config.toml
activation = "swiglu"
norm = "rmsnorm"
init_std_qkv = 0.0577
lr_mult_o = 0.802
lr_mult_up = 0.842
beta1 = 0.95
train_tokens = 106700000
steps = 6837
Each number is 128 + 24 x the weight over its row's rms, rounded and kept within 0 to 255. Layers, rows and columns count from 0. The size above them is the row's rms in percent of the matrix's.

# layer 5 MLP up, 320x128, rms 0.107, rows 273-290, columns 0-127
size [103  98 106 101 106  99 102  88 102  97 106 100  93 102 101  95  94  98]
[[128 110 132 111 126 126 161 174 145 123 137  73  69 122 112 158 105  92 130 143 115 111 160 137 145 150 117 124 116 147 152  74 138  88 138 122 122 104 170 100 136  87 121 127 124 113 131 116 150 113 162 129 129  78 148 107 113 140 161 140 129 142 145 140 197  99 143  92 124 148 120 114 174 124 156 198 124 158 165 125 112 107 149 131 147 146  95 162 114 144 124 140 149 122 140  92  57 123 114 122 121 121 122 123 155 136 176 123 117 138 102 127 112 133 132 111 133 140 122 113 135 115 135 141 181 130 106 126]
 [111 127 126 137 128 130 122 133 130 111 148 154 141 123 147 101 124 138 127 110 120 172 152 107  81 182 165  88 162 115 122 155 134  92 107 145  84 128 141 123 106 152 134 119 129 122 111 170 101 120  52 151 106 137 150 144 122 114 130 140 141 134 134 146  93 165 113 110 120 178 141 163 101  91 148  95 189 107 158  99 130 127 130 127 132 114 124 152 149 143 135 142 152 134 140 156 132 138 108 128  90 184 127 122 156 125 101  73 110 128 145 137 132 113 121 131 199 118 177 129  96 125 129 117 126 137 113 156]
 [135 134 125 145 128  92 116 132 127  90 147  72 112  95 121 200 100 144 164 129  80 127 157 136 166 162 173 105 133  95 163 115 137  62 128  89 129 141 151 145 108  93 127 126 151 147 141 143 160 132 138 111 119 132 120 112 129 127 171 122  88 137 137 142 142 153 143 171 138 161 123 133 142 135 144 213 163 149 115 142 147 146 122 144 126 128 153  72 124 111 175 106 122 145 145 170 130 152 134 132 140 140 145 158 137 144 135 162 146 150 141 130 131 142 146 125 151 108 124 146 143 147 111 116 140 135 122 134]
 [139 155  83 113 131 150 116 112 159 159 130 151 126 143 161 150 120 113  92 139 135 151 159 129 141 108  98  96 135 120 163 166 132 136 120 142 162 128 109 143 139 157 161 143 108 151 158 162 120 148 158 143 124 130 127 119 131 119  72 120 143 127 150 150 105  83 132 130 153 151 141  64 152 185 132 113 117 132 155  96 147 125 127 156 129  72 107 139 181 106 161 131 137  78 108  88 178 156 158 112  93 133 121 165 154 137 128 106 125 169 160 110 131 146 132 143 120 124 135 140 111 141 110 120  91 134 130 161]
 [127 164 121 113 140 127  95 138  96 114 105 159 149 146 150 111 165 140 123 126 118 144 128 108 151 119 104 156  76 111 144  79 147 158 113 112 134 124 163 140 166 144  73 153 121  83 117 130  69 127 120 107 128 153 125 142 106 128 115 122 125 106 190 149  92 108 150 140 125 114 126 143 142 139 171 111 159  93  82 140 118 171 106  76 112 111 124 117 148 119 148 160 133 123 102 126 117 149 124 135 124 163 137  94 123 135 117 140 165 123 156  94 132 115  88 145 115 135  75 149 126 151 144 145 139 160 141 181]
 [159 139 131 187 165 117 102 150 141  99 164 142 158 126 139 120 128 156 164 102 118 107 149 119 121 177 140 127 136 114 116 142 113 103 105 110 127 143 124 156 173 119 116 104 108  92 115 153 115 150 130 132 141  91 142 122 169 119 164 145 182 129  70 151 121 156 129  84 138 130 185 141 119 134 123  97 184 143 144 131  86 114 130 114  85 105 106 130 107  84 114  92 122 146 162 149 143 130 114 119 111 137 123 134 138 106 164 136  67 105 143  87 104 100 131 129 117 169 114 117 126 114 134 138 111 121 138 149]
 [111 133  95 115 138 128 131 114 104  72 100 123 127  97 143 104 146 120 141 158 124 197 136 115 106 145 130 159 148 117 153 143 111 153 139  99 143 168  95 123 128 155 122  98  89 105  91 178 138 128 142 185 146 115 148 158 121  95  89 132 117 109 131 126 112 112 135 111 154 107 151 131 158  84  95 112 132  96 117 138 150 100 137 173 133 124 138  95 189 138 176 119 137 130 151 128 158 149 138 159 131 142 132 113  99 131 131 102 118 169 109 109 101  86 137 128 105 104 138 114 159 131 163 105 129 138 108 172]
 [169 170 125 129 113 111 172 146 121 121 118 112 156 135 119 140 125 134 172 117 154 134 164 156 123 148 100 136 139  95 122 152 120 128  68  84 120 100 159 131  94 145 114 148 143  98 177 181 140 113 148 186 128 119 136 121 108 139 114 150 142 119 146 129  98 115 144 125 137 114 120 164 130 126 105 184 124 125 122 130 103  74 109 143 132 111  96 129 123 127 130 132 129 132 114 154 167 110 106 132 167 123 139 103 154  71 139 164 126 158  86 157  95 131 147  62 132 114 117 100 129 127 121 126 149 158  98 110]
 [112 127 100 116  93 138  94 162 131 162 141  80 109 117 143 167 124 144 129 102 107  72 129 146 107  82 112 132 130 155 159  94 159 111 128 148 124 140 149 143 133 124 146 106 135 126 151 113 108 169  99 161 140 160 119 117 109 141 170 123 140 138 137  76 174 125 128 112 163 155 144 130 129 131 102 127 126 136 141 140 104 133 168 158 107 143  99 125 147 135 117 160  94 140 132  86  98 129 160 146 161 118 126  84 186 144 117 152 117 140 155  79 109 145 133 154 118  96 123 110 137 112 117 116 162 153 186 156]
 [136 145  88 173 117  99 146  94 124 133 153 139 136  66 136 132 125 131 117 112 120 150 120 144 115 115 119 162 144 161 160 173 124 117 135 125 133 122 105 101 115 106 137 132 123 138 160 131 142 135  96 153 129 121 131 142  77 119 173 119 118 148 130 100 106 142 120 112 143  82 142 106 137 113 148 174 148 184 164 112 135 116  83 157 146  75 114 144 149 132 152 105 120 119 101 123 145 128 119  98 146 113 141 114 149 165  99  68 121 185 134 145 125 173 130  88 130  92  86 149 141 110 117 133 119 126 162 166]
 [137 207 107 108 150 125 137 104 128 102  79 106 140 131 109 121 136 148 111 160 144 109 140 161 142 124 139 133 107 109 117 118 167  92 141 126 125  81 105 161 114 110  96  77  99 111 120 136 132 104 108 145 128 110 125 123 129 141 118 181 136 137 118  98 132 121 137  99 128 164 174 139 117 109 153  92 120 110 125 121 130 117 148 182 131 118 170 171 103  84 145 121 125 112 145 103 139 126 126 116 135 132  94 109 114 161 111 153 111 128 162 110 144 104 126 102 123 150 108 119  95 112 141 195  96  79 125 171]
 [ 83 117 114 129 143 105 110 126  92 155 104  93 134  81 127  96 129 134 109 117 115 131 157 139  97 143 133 147 135 182 116 117 162 128 133 133 145  95 125 124 139 125 122 187 100 135 146 167 130  87 112 121 116 115 111 105 158 147 124  88 153 142 104  96 133 122 117 150  83 143 124 123 132  82 154 122 123  76 149 157 110 115 182 105 120  97 126 131 129 132  77 148 117 136 119 134 133 144  73 105 161 111 104 112 181 170 146 117 126 114 165 127 142  94 142 101 169 108 120 128 136  99 143 131 157 154 120 163]
 [133 166 143 130 136 135 112 173 161 151 156  47 139 105 163 166 139 145 103 112  85 136 138 130 107 117 112 116 152 147 134 143 112 141 170 158  87 136 138 128 115  83  93  93  95 139 134 143 161 143 122 154 128 140 143 114 107 148 130 159 114 113  93 111 169 126 167 113 124  93 110 135 147 161 120 168  74 127 129 161 145 160 147  99 137 130 140  87 158 120 129 126 135  85 119 143 149 128 138 127 108 159  82 127  99 107 103 113 151 104 142 116 128 128 158 120 111 115  85 126 160 134 110 150 137 109 159 154]
 [146 159  98 143 101 158 128 146 150 100 140  81 114 135 139 138 189 116 170 156 147 136 120 147 125 107  97 115 185 144 144 135 100 121 106 110 121 133 133 141 165 118 184 104 123 164  88 136 163 107  87 179 116 132 106 117 110 107 105 166 109 158 152 123 132 136 107 101  94 145 119 128 129 133 102 160 119 156 128 131 124 118 114 136 117  95 164 108 110 116 123 138 108 135 129 158 119 139 161  77 166  99 143  98 163 150 114 100 142 117 144 125 105 153 160  97 124 130 147 121 144 113 165 124  67 150 146 122]
 [115 138 113 151 157 130  85 131 125 104 117 129 106 104 114 105 131 122 183 116 144 177  88 161 136 135 121 137 127 103  95 176 121 183 105 131 131 132 139  98 106 145 106 107 113 116  99 126 120 122 117 126  94 146 125 113 144 111 140 162 134 128 190 128  87 114 138 116 132 157 137 128 127 124 149 129 120 119 157  93 149 139 147 126 187 156 142 136 133 153 170  87 171 122 107 192 145 142 166 126 146 136 136 172 123 104 118 139 121 134 144 111 102 101 146 122 141 139  94 191 121  82 119 161 126 103 100 127]
 [126  65 119 109 158 112 119  81 115 120 132 125  95 125 113 147 149 150 137 138 125 151 140 122 181 125  81 110  92 121 143 130  93 136 141 113 128 123  80 127 162 132 128 109 120 117 169 126 124 137  88 129 117 105 163 132  70 111  60 122 146 125  78 121  83 121 143 120 160 153 161 153 122 108 135 115 136 160  84 119 128 112 121 159 120 111 158 138 118 154 100 109 137 113 160 138 108  93 115 159 137 133 109 114 143 184 119 140 148 154  91 132 128 136 113 167 138 136 146 150 105 101  94  89 139 144 112 102]
 [ 85 107 147  99 116 157 130 116 101 126 145 156 109 163 168 141  88 103 135 138 120 110 137 150 140 147 123 107  98 147 103 169 134 150 125 104 111 130 111 110 110  67 129 129 106 138  93 140 119 130 137 111 157 124 113 135  97 102 123 179 142 118 115 138 111 138 143 124  95 117 107 138 113  84 155 143 116 113 165 125 128  98 183 128 109 115 123 153 136 131 123 162 125 188 165 159  91 178 100  76 121 126 136 131  53 131 140 132 143 147 127 158 109  87 102 115 125  84 128 141 107 130 135  89 110 131 115 130]
 [155 136 177 120  89 136 119 168 131 128 137 120 114 140 130 153 113  78 134 154  95 103 153  90 143 138  64 178 134 124 156  72 104 129 153 115 110 137 193 139  80 131 139  98 120 127 150 120 136 172 146 140 160 115 131 107  81 130 151 120 118 110 131 134 111 124 140 128 150 129 128 114 161 168 110 137 132 149 129 125 119 125 142 123 106 133 129 109 101  90 119 138 133  86 115 121 138 102 152 127 104 156 138 118 123 156 129 137  97  97 138 141 131 134 103 109  67  94 139 133 174 109 116 158 103 160 179 105]]
# layer 5 MLP down (transposed), 320x128, rms 0.122, rows 273-290, columns 0-127
size [101  98 105 101 105  98 103  91 101  97 104  96  96 101 101  97  92 102]
[[117 119 122 135 114 145 154 148 148 112 101 112 153 151 120  87 157 126 155  61 151 141  87 114 123  96 142  63 137 109 119 116 132 123  84 133 137 112  95 119 109 136 169 115 108 160 153  90 118 168 103  97 181 136 149 159 130 114 123 140 155 152 137 165  74 160 122 134 117  98 109 113 116 130 122 122 105 166 116 142 148 139 116 113  99 105 148 157  90 146  93 123 112 149 132 103 185 128 131 138 148 119 102 108 136 107 130 143 135  97 124 144 160 191  97 143 148 157 146 125 131 131 161 131 113 142 145 130]
 [ 88 107 130 141 138 133 156 123  89 164  93 111 139 130 140 144 178 122 172 118 165 128 166 121 147 111  95 133 122 188 114 165  70 113 124 139 156 165  77 121 147 130 139 121 122 124 149 111 127 163 103 100 151 131 117 115 143 125 149  91 126 154 131 124 119 100 106 130 137  75 127 134 147 109 150  99 156 139 115 123 125 125  96  93 123 161 124 122 115 123 127 124  71 161 110 109 121 129 200 134 143 135 100 114 140 107 142 138  97 102 117 149 113 133 132 120  91  95 122 128 132 125 104 132 123 103 135  56]
 [ 61  89  96 123 130 154 164 126 130 140 114 159 123 111 100 139 124 106  85 131 161 118 160 136  93 184 109 101 106 145 133 179 101 115 156 147  86 143 101 148 134 126 136 109 131 129 122 105  98 130 137 130 146  90 101 145 138 116 162  94 177 125  98 128 110 191 165 117 121 134 125 135  98 175 129 151 105 123 124 118 133 136  92  70 131 128 108 153 124 145  93 149 147 138 113  87 113 130 120  76 153 122 142 101  89 145  90 132 112 143 117 116 125 118 135 137 131 109 123 139 137 118 149 135 134  89  99 129]
 [128 132 204 164 143 109 146 156 178 105  95  87 146 112 129 153 112 121 152 138 136 137 133 132 102 128 164 133 157 109 135 102 168 118 136 131 181 153 142 103 177 129  89  97 149 147  89 132 104 128 133 102 138 142 159 106 128 120 160 179 101 141 106 115 106 142 122 124 142 124 135 154  58 156 143 101 118 119 106 165 137 124 134 131 136  96 127 156 135 114 152 115 123 127 169 148 149 152 154 148 134 127 145 109 120 133 126 124 103 117 141 127 140 104 119 101 128 170 173  99 136 109  98 126 108 133 157 184]
 [166 159 130 141 111 139 106 126 164  70 126 165 115 100 111 143 151 131  84  94 133 161 164 135 127 146 112 112 144 133 115 131 102 127 136 100  93 154 162 105 129 134 159  96 120 146 153 207 127 115 141 145 123 135 135 116 133 145 142 145 144 119 114 126 100 152 144 144 125 131 152 169 111 122 179 119 133  74 137 100  89 107 162 156 131 102 149 154 142  92 143 127 102 102  97 150 136 130 123 139 120 140 132  65 103  85 112 161  90  83 100 112 102 132 132 146 126 119 148 131 127 159 149 148 129 125 160 146]
 [130 116 171 119 141 148 141 148 147 142 159  98 147 129 126 143 127 137 103  69 120 135 109 121  87  97 151 127 146 152 119 160 129 181 100 142 127 141  66 140 141 126 107 129  84 140 137 137 113 111 134 167 141 133 107 126 110 139 144 134  77 121 148 137  96 126 114 115 155 130 129  89 106 146  95 109 102  83 140 104 128 120 134 122 124 141 118  78 141 126  89 120 153 142  73 100  71 158  94 130 144 127 155 145 105 167 142 152 132 146 109 115 115 145 150 129  90 129 129 147 118 183 105 131 132 133  60 136]
 [118 128 142 134  96  64 156 125 143 174 104  98 141 111 117 168 171 136  76 139 113  64  99 128 143 132  97 110 128 148 168 157 134 133 148 130 116 141 178 150 137 135 104 171 140 153 134 133 169 127 127 145  60  99 139 110 146 130 130 151 130 128 121 138 136 118 128 148 123 142 154 131 128 129 131 145 107 143 142 117 138 101 108 150 169 113 129 121 104 184 121 127  74  93 144 144 117 106 144 111 119 147  90  71 154 101 146 107 118 125 137 144 100 150  92 107 143 125 103 137  89  94 131 120 102 120 129 131]
 [112 153 132  96 136 169 106 136 141 147 121 121 110 145 115 106  99 147 105 158 132 112  77  60 124 123 149 104 128 137 142 104 140  97 149 129 144 156 145 132 136 102 164 116 145 130  79  97 126 121 108  73 125 100  65 134 107 112 166  93  82 120 130  90 147 157 125 108 136 102  96 106 121 115 154  82 101 108 139 128 133 114 112 141 153 166 128 159 112 118 172 121 108 136 192 116 105 111 122 130 121 116 108 157 129 154 133  92 121 119 158 102 162 118 100 139 145 163 134 133 124 127 156 110 125 103 149 162]
 [129 134 113 120 117 111 126 127 151 151  89 128 145 136 126 104 152 139 146 143 146 115 131 129 216 158 122 128 140 114 181 112 129 129 149 117 130 139 153  69 164 127 137 111 170 104 137 170 137 123 116  62 110 109 110 182 100 137 127 128 128 116 124 175  85  95 104 149 124 136 129 125 139  81  95 175 165 132 125 124 144 142 101 110 107  99 107 102 139 136 125  94 163 141 112 149 155 130 101 151 132 134  81 119 141 100 110 109 128 108 157 147 115 128 173 147 152 150 141 141 127 169 160 119 125 117 124 151]
 [154 181 139 151 100 116 145 117 160 118 118 117 104 120 117 132 130 131 159 122 193  96  96 115 153 136 150 111 143 115 158  82 134  83 147 132 102 114 126 111 140 144 131  87 143 153 126 177 142 170 126 126  92  65 147 145 174 111 133 150 146 107  90  87 141 131 141 127 114 116 170 128 153 106  98  97  75 138 108  96 167 151 119 151 130 148 109 111 124 161 124 139 106 134 121 131 147 101 134 139 131 138 138 104 115 122 122 118 127  94 164 106 133  99 127 125  79 146  85 112 170 101 105 126 141 130 142 155]
 [122 138 167 115 150 130 102 119 108 114 141 118  92 151 145 138 137 140 152 131  87 124 142 139 135 111 114 116  74 144 179 138 108 157 114 130  87 118 144  87 121 102 105 132 101 143 156 150 144 135 138  92 164 146 125 121 119 123 133 115 161 114 127 173 139 100 109 116 138 105 141 145 128 137 136 147 128 149  66 193  96 127 142 142 124 123 133 136 131 107 140 161 110 125 164 133  96 132 108 158  85 128 148 111 110 111 115 120 145 174 108 156 139  81 103 118 147 114 125 107 193 135  82 104 162 116 192 115]
 [173 121 127 131 119 140  92 162 158  98 140 154 132 160 138 133 130 136 156  93 109 118 124 149 148 123 152 162 122  92 117  86 109  86 155 113 122 118 130  87 103 115 165 104 115 159 110 110 131 145 147 117 106 136 123 150  76 140 136 138 124 163 118 146 102 110 137 160 136 133 112 119 122 159  97 132  96 151 114 129 140 155 120 154 107 118 172 120 133 165 176  99 146 114 113 174 147 157 143 170  91 146 179 131  86 129 168 139 175 129 123  86 130 160 125 118 107 109 119 156 108 157  99 162 141 115 124  88]
 [117 120  90 113 116 122 115 103 129 134 110 183 104 138  93 177 110 143 158 135 178 132 152 135 139 106 142 140 138 110 103 117 117 161 138  83 129 143  89  99 101 148 127 148 124 126 132 119 135 114 171  93 134 112 120 158 163 155 140 113 101 147 158 134  82 131 138 152 132 163 140 113 111 115 187 160 126 133 109 102 102  95  98 148 152 147 123 129 106 148 124 153 156 129 114 139  70 118 155 114 165 124  99  96 123 116 174 143  99 136 129 169 146  98 124 187 143 121 178 152 135 142 109 114 146 149 143 142]
 [114 131 159 139 113 109  99 121 117 164 144  97 178 117  95 134  82  74 139 145 128 116 123 145 131 173 119 124 119 153 126 156 133 122 123  95 161 123 166 104 119 108  93 136 126 116 143  87 110 128 137  76 171 124 122 168 133  62 115 120  85 110 137 156 154 151  94 133  96 144 126 113 118 136 100 139 120 136  94 163 147 121  97 141 133 141 150 121 121 127 146 137  99 125 112 145  86 142 137 123 136 119 135 149 111  96 123 108  64 140  91 105 128 145 156 132  86 120 121 143 149 117 106 114 148  93 123  62]
 [107  91 119  98 102  93 127 111 125 142 144 110 192 120 129 156 131 128 120 121 135 153 121 102 116  96 154 101 137 125 144  85 121 122 146 112 159 115 119 153 104 136 143 132 123 102 109 107 122 115 133 137 111 132 135 152 148 173 147 147  93 160  47 127 115 135 112 126  95  75  94 128 149 138 135 133 160  84 157  92 134 100 128  94 107 129 129 139  90  92 109 114 194 126 136 151 145  53 124 101  85 133 143  98 122  97 141 122 132 125 129 158 119 132 115 145 119 155 103 132 103 137 108 137 131 156 152 106]
 [ 97 181  98 151  93 153 116 140 176 123 125 124 129 105 128  78  81 153 131 105 121 137 184 130 131 119 163 136 112 109 118 129 143 125 184 133 168 193 156 131 105 118 151 148 164 133 105 149 177 139 113 130 142 110 112 134 130 151 147 152 114 115 169 143 120 132 133 169  69 107 126 129 112 155 139  89 131 133 110 124 136 105  76 123 143 108 149  86 139 113 141 147 128 115 170 111 132 137 178 126 139 120 123  97 126  99 141  84 158 123 141 147 141 134 159 134 119 119 121 113 129 145  98 157 135 147 130 158]
 [106 156 105 139 147 163 140  80 120 148 175 125 101 104 135  87 135 114 125 119 136 144 140  85 126 165 157  95 125 101 139 128 157 137 119 125 127 105  88 120 122 131 121 140 118 171 106 107 152 142 121 153 131 135 124 130 144 130 124 109 134 164 139  70 134 149  69  94 154 139 130 102 106 133  85  97 182 134 151 172 152 157 108 112 104 127 145 147 148 142 133 140 137 158  74 109 139 111 158 114 106 140 138 160 160 102 121 148 132 123  96 123  90 178 140 114  89 141 138 140 133 114  78 115 169 135 102 121]
 [106 102 117 143 142  81 133 123 111 101 160 169 170 123 128 127 149 166 131 124 185 118  74 173 129 111 109 103 109 116 129 113  99 129  68 162 114 111  77 113 144 132 154 130  97 125 122 119  86 118 127 161  96 131  85 122 170 116 110 131 130 149 160 137 130  94  77 103 142 121 169 109 120 118 136 101 113 105 151 115 144 132 111 107 150 134 164 144 166 138 140  98 141 157 112 117 128 112 143 144 139  79 104 107 140 125  96 138 112 135 130 130 144 143 125 119 132 114 126  98 142  85 109 120 105 134  69 163]]
# layer 5 MLP gate, 320x128, rms 0.106, rows 274-291, columns 0-127
size [103  98  99 100  99 106  94 104  97 101  97  99 102  97  99  93  99  89]
[[100 124 158 163  79 157 120 102 182 165 135 105 115 177 175  98 169 117 128 115 143 131 143 131 141 142 122  93 110 110 174 186 150 106 138 123 108 116 147  87 158 114 140 107 121 206 135 140 111 129 120  99 111 109 126 124 122 154 146 113 135 135 122 106 132  91 117 148 117 169 162 156 132 152 117 131 136 157 120 107  99 129 136 157 121 152 120 117 138 115 163 133 131 141 118 121 150 178 100 142 101 131 126 116 117 122 137 147 127 141 136 109 115 130 121 118  92  89  89 157 145 122  89 148 176 119 140 174]
 [151 151 125  83 182 161 139  96 113 155 157 158  90 189 173 115 137 110 133 174 140 112 131 108 101 123 101 114 118 145 104 123 125  98 104 118  81 100 139 103 112 124 106 170 129 155 160 149 102 117 124 105 158 125 133 113 147 119 111 134 135 139 108 183 107 126 111 147 112 136 140 143 114  96 130 107 111 140 136 125 131 116 163 136 129 147  99 127 132 124 125 140 122 135 148  99 142 185 120 161 105 144 119 109 135  57 145 134  75 106 114 148 110 116 126 155 124 164 165 167  95 134 137 114 169 139 104 134]
 [133 158 103 129 131 166  87  40 123  98 125 107 160  94 122 107 140 129 114 109 148 132 131 170 122 100  79 119 122 118 139  95 133 166 102 140 123 141 127 131 119 141 112 148  97 137 126 122 112 142 134 116 113 126  87 159 121  81 106  61 112 116 152 126  85  77  89 130 154 142 144 129 126 128 125 135 106 123 110 127 143 173 142 154 128 122 121 122 144 142 128 124 119 128 145 118  97 159 139  95 100 157 130 122 154 129 193 142 120 137 156  90 160 122 119 111 123 106  89 179 158 118 157 114 118 122 124 156]
 [113 123 133 188 118 115 171 148 145  97 120 122 134 133 166 133 135 142 158 104  93 122 110  92 112 105 118 137 130 111 137 104 124  98 105 107 124 124  95 154 165 133 156 107 101 137 109 130 118 136 137  72 114 132  97 148  98 101 162  95 152 121 118 117 170  91 101 143 178 147 102 142 168 133 154 125 136 106 126 110 122 133  88  95 110 127  91 129 161 104 137 129 128 157 165 113 153 130 157 131 132 134 106 155 106 116  97 143 115 175 127 140  94 144 141 119 156 149 117 148 154 136  92 155 121 101  45 114]
 [114 152 133 125 130 181 160 103 149 144 130 116 142 101 108 108 155 132 101 122  90 150 123 141 135 127 142 127 114 156 145 133 106 179 121 153  94 157 105 105 128  66  83 145 149 121 140 116 130 106 141 167 126 129 145 106 146 140 140  95 115  73 144 113 114 132 122 155 156 135  85 104 103 201 108 138 123  81  89 129 125 172  91 136 103  74 127 120 147 130 115 113 138 157 109 126 169 175 158 132 132  87 111 114 130 127 141 134 113 143 155 146 147 104 107 116 128 148 119 155  82 131 115 154 144 134 142 112]
 [131  91 138 132 152 108 131 124 104 157 125 135 140 124 125 112  86 135  94 118 153 125  94 102 172 152 110  98 107 157 106 160  98  90 111 108 114 157  89 122 125 107  92 108 111 118 126 108 125 125 176 122 103 128 142 157 100 102 110 108 111  95 135 140 131 110 132 135 181 142 145 100 116 148  99 150 129 118 106 106 144 117 168 142 159 117 132 156 164 100 124  95  92 133 133 160 140 143 121 140 134 126 117 113  60 110 160 148 135 138  82 106 125 154  92  89  83 121 135 130 127 154 127  99 126 174  61 113]
 [162 105  85 132 105  91 177 116 144 134  73 126 132 157 114  99  91 121 167 142 151 131 135 154 106 165  77 148 145 150 133 107 141 108 115  90 160 108 162 131 150 145 143 123 158 149 189 161 119 148 140  99 152  90 160 138 128 151 147 155 116 146 108 132 132 162 137 101 153 126 135 108 143 136 113 161 144 179 115 150  84  99 155 165 102 140  98 152 136 131 153 145 116 114 167 121 135 115 123 145 117 115 128 148 126 151 120 132 136 170  89 136 115 135 143 112  90  97 144 119 123 130 124 120  99 110  90 166]
 [129 107 128 160 109 145 145  97  80  79 144  98 154 105 116 126 126 129 125 126 166 109 154 112 121 103 136 139 127 153 110 134  75 123 119 112 132 113 122 106  87 136 133 145 111 123 146 115 141  81 168 130 129 135 130 126 117 116  93 147 160 105 133 159  95 124  84 110 169  83 127 102 166 136 137 159 149 172 108 114 108 102 156 124 147 151 161 108 110 109 154 121 139 123 104 135 144 112 116 131 103 123 128 106 100 109 147 110 132 150 133 120 137 120  89  57 112  76 141 152 164 150 103 109 124  92  83  74]
 [ 93 152 109 146 149 150 126 132 151 117 152 143 141 130 128 154 152 161 115 151  75 166  82 187  85 148 101 128 114 111 123 138  89 153  86 144 134 129 120  91 117 115 176 129 121 141 107 128  89 124  95 147 124 149 138 160 129 107 114 129 133 124 156 116 106 152 147 166 165  94 130 122  98 130 151 133 175 136 143  77 108 107 134  96 123 140 128 164 125 128 121  89 152 137 125 155 112 143 135 135 148 113 143 108  99 121 103  95  77 157 123  97  93 114 127 155 126 115  98 116  92 126 153 111 117 153  69 133]
 [ 80 120 140 169 107 147 150 112 124 162 116  96 142 178 134 128 153 120 117 121 113 134 108 132  79 153  85 132 104 133 151  93 121 114 126 134 117 111 125  90 124  99 132 128 115 163 103  60 117 121 133 111 152 163  99 122 126 123 117 185 140 119 114 122 134 135 125 150 107 106  86 130 138  84 126 155  98 111 152 112  91 123 134  98 141 156 150 117 130 127 129 152  51 125  74  98 160 159 147 137 142 115 115 151 131 119 145 106 134 120 113 113 120 119 110 128  86 194 116 103 125 153 150 116 121 111 161 122]
 [150 158 149 118 133 143 144 125 124 126 150 156 109 147 149 143 130 145 109 132 158  94 114 133 106 138 147 147  90 120 120 111  98 120 130 111 121  89 115  82 123  97 146 143 118 149 159  79 127 150 152 116 133 133 103 130  80 125 158 118 118 113 136 124 121  95 161 100 112  98 140 125 124 104  87 150 129  85 134 126 107 125 143 153  53 181 107 120 128 105 136 173 156 145 143 125 141 209 136 140  94 116 138 104  69 114 134 154  88 130 122 142 128 138 123 129 112 138 136  85 124 168 124  97 107 105 155  91]
 [112 123 128 125 171 113  68  87 149 127 126  94 136 116 153 130 140 122  98 131 117 154 115 137  83 123 128 122 125  80 137 120 119  97 122 143 167 139 117 102  83  90 161 138  86  95 103 131 136 164 122 123 112 151 138 120 189  83 131 127 139 123 141 124 145 126  96 128 121 131 136 147 125  71 130 103  97 107  76 112  83 101 132 134 195 113 138 132 148 175 131 118 104 119 152  95 181 154 109 136 119 137 159 139 116 149 122 110 141 137 132 153 126 162 109 147  98 148 110  91 109 121 138 145 143 108 112 150]
 [164 126 104 116 131 119 117 110 112 127 127 138 113 109 153  99 119  87  99 161 158 148 140 134 101 131 152 123 127 142 129 119  71 131 138 127 101 128 135 141 145 113 166 152  94 164 114 123  98 117 137 143 132 113 168 114  85  87 132 148 118  97 147 143 115 152  99 143 114 124  86 102 121 135 130 130 158 123 105  82 152 147 151 124 144 142 119 132 214 125 140 142 152 159 142 137 165 157 104 112  71 129 106 130 100 136 126 141 134 160 115 154 143 139  81 156 109  86 125  85 139 113 110  97 132 122  85  72]
 [136 140 154 116 145 167 157 113 191 138 141 124 141 117 120 129 132 133 170 132 129 177 170 149 146 109 123  88 132 145 139 130 116 127 117 141 109 147  97 152 133  88 101 123  93 126  84 143 131 103 129 183 173 177 152 118 106 113  91 103 123 127 127 182 144  81  90 135 180 127 121 182 102 125 132 180 132 106  88 136 112 152 140 144 110 135 117 131 172 114 113 113 119 112 166 162 149 149 113 102  81 142 123 131 110  94 120 159 148 138 120 121 142 136 112 120 112 115 121 150 140 155 124 113 133 112 109 122]
 [137 156 160 112 191 159 111 161  92 135 142 152 188 169 143 105 120 166 127 105 101 153 117 137 119 136  92 103 145  97 155 112 137 158 117  98 123 121 109  61 140 138 107 148 110 128 108 108  98 128 131 111  97 143 118 177 156 122 114  89 164 107  89 168  98 122 125  94  94 136  84 133 113 130 135 119 143 135 128 118 150 109 136 131 150 117 103 151 107 101 136 158 155  93 106 116 119 120 108 138 132  93 109  83 128 105 131 127 123 125 138 134 106 106 131 123 135 147 116 109  84 102 171 160 136 158  98 122]
 [171 167  92 144 147  91 150 101 115 125 142 106 110 115 153 115 117 147 100 137 132 158 103 107 115 113  90 124 167 125 106 122 114 115  90 129 160  61 137 144 160 125 135 165 134 125 165  90  98 119 156 126 128 128 145 130 135 115 123 107 125 106 175  84 157 134  38 124 169 111 116 124 134 123 126 130 171 140 119 124 134 126 170 148 155 122 102 139 145 128 150  82 105 149 107  89 164 153 145 120 103 139 121 157 127 155 147 149 120 124 117 115 151 150 134 132 121 132 116 133 139 109  82 112 115 123 111  77]
 [120 120 109 145 107 122 115 128  61 151 156  69 119 129 193 111 176 122 117 124 152  95 105 143 135 187 145 117  77 132 124 146 107 130 118 114 146 125  87 151 127 115 169 125  93 117 107 136 126 119 131 178 107 137 134 138 103 111 105 133 129 105 152 104 123 108 133 135  95 120 137 123 109 100 104 127 138 141 122  67 134  87 121 118 123 141 118 128 169 113 154 149 126 170  72  94 128 148  94 124 173 130 168 122  85 132 141 148 140 137 153 127 121 151 113 111 116 132 127  83 133 156 156 114 114 133 115 105]
 [118 137 122 148 115 123 116  93 109 164 134 149 125 170 105 110  89 159 112 118 131 110 151 100 143 116  91 115 126 126 139 129  88 114 150  88 108 125 133 115 133 149 105 171 129 125 170  92 126 142 119 128 163 109 119 163 137 133 128 124 158 113 119 142 101  77 104 127 139 111 115 140 119 149  99  93 145 147 101 146 128  95 125 147 105 118 149 126 138 132 155 155 133 139  86 126 176 140 150  77 110 180 185 166 108 139 178 169 132 133 108 136 104 152 101 100  87 162 102  69 125 121 114 148 133 139 124  92]]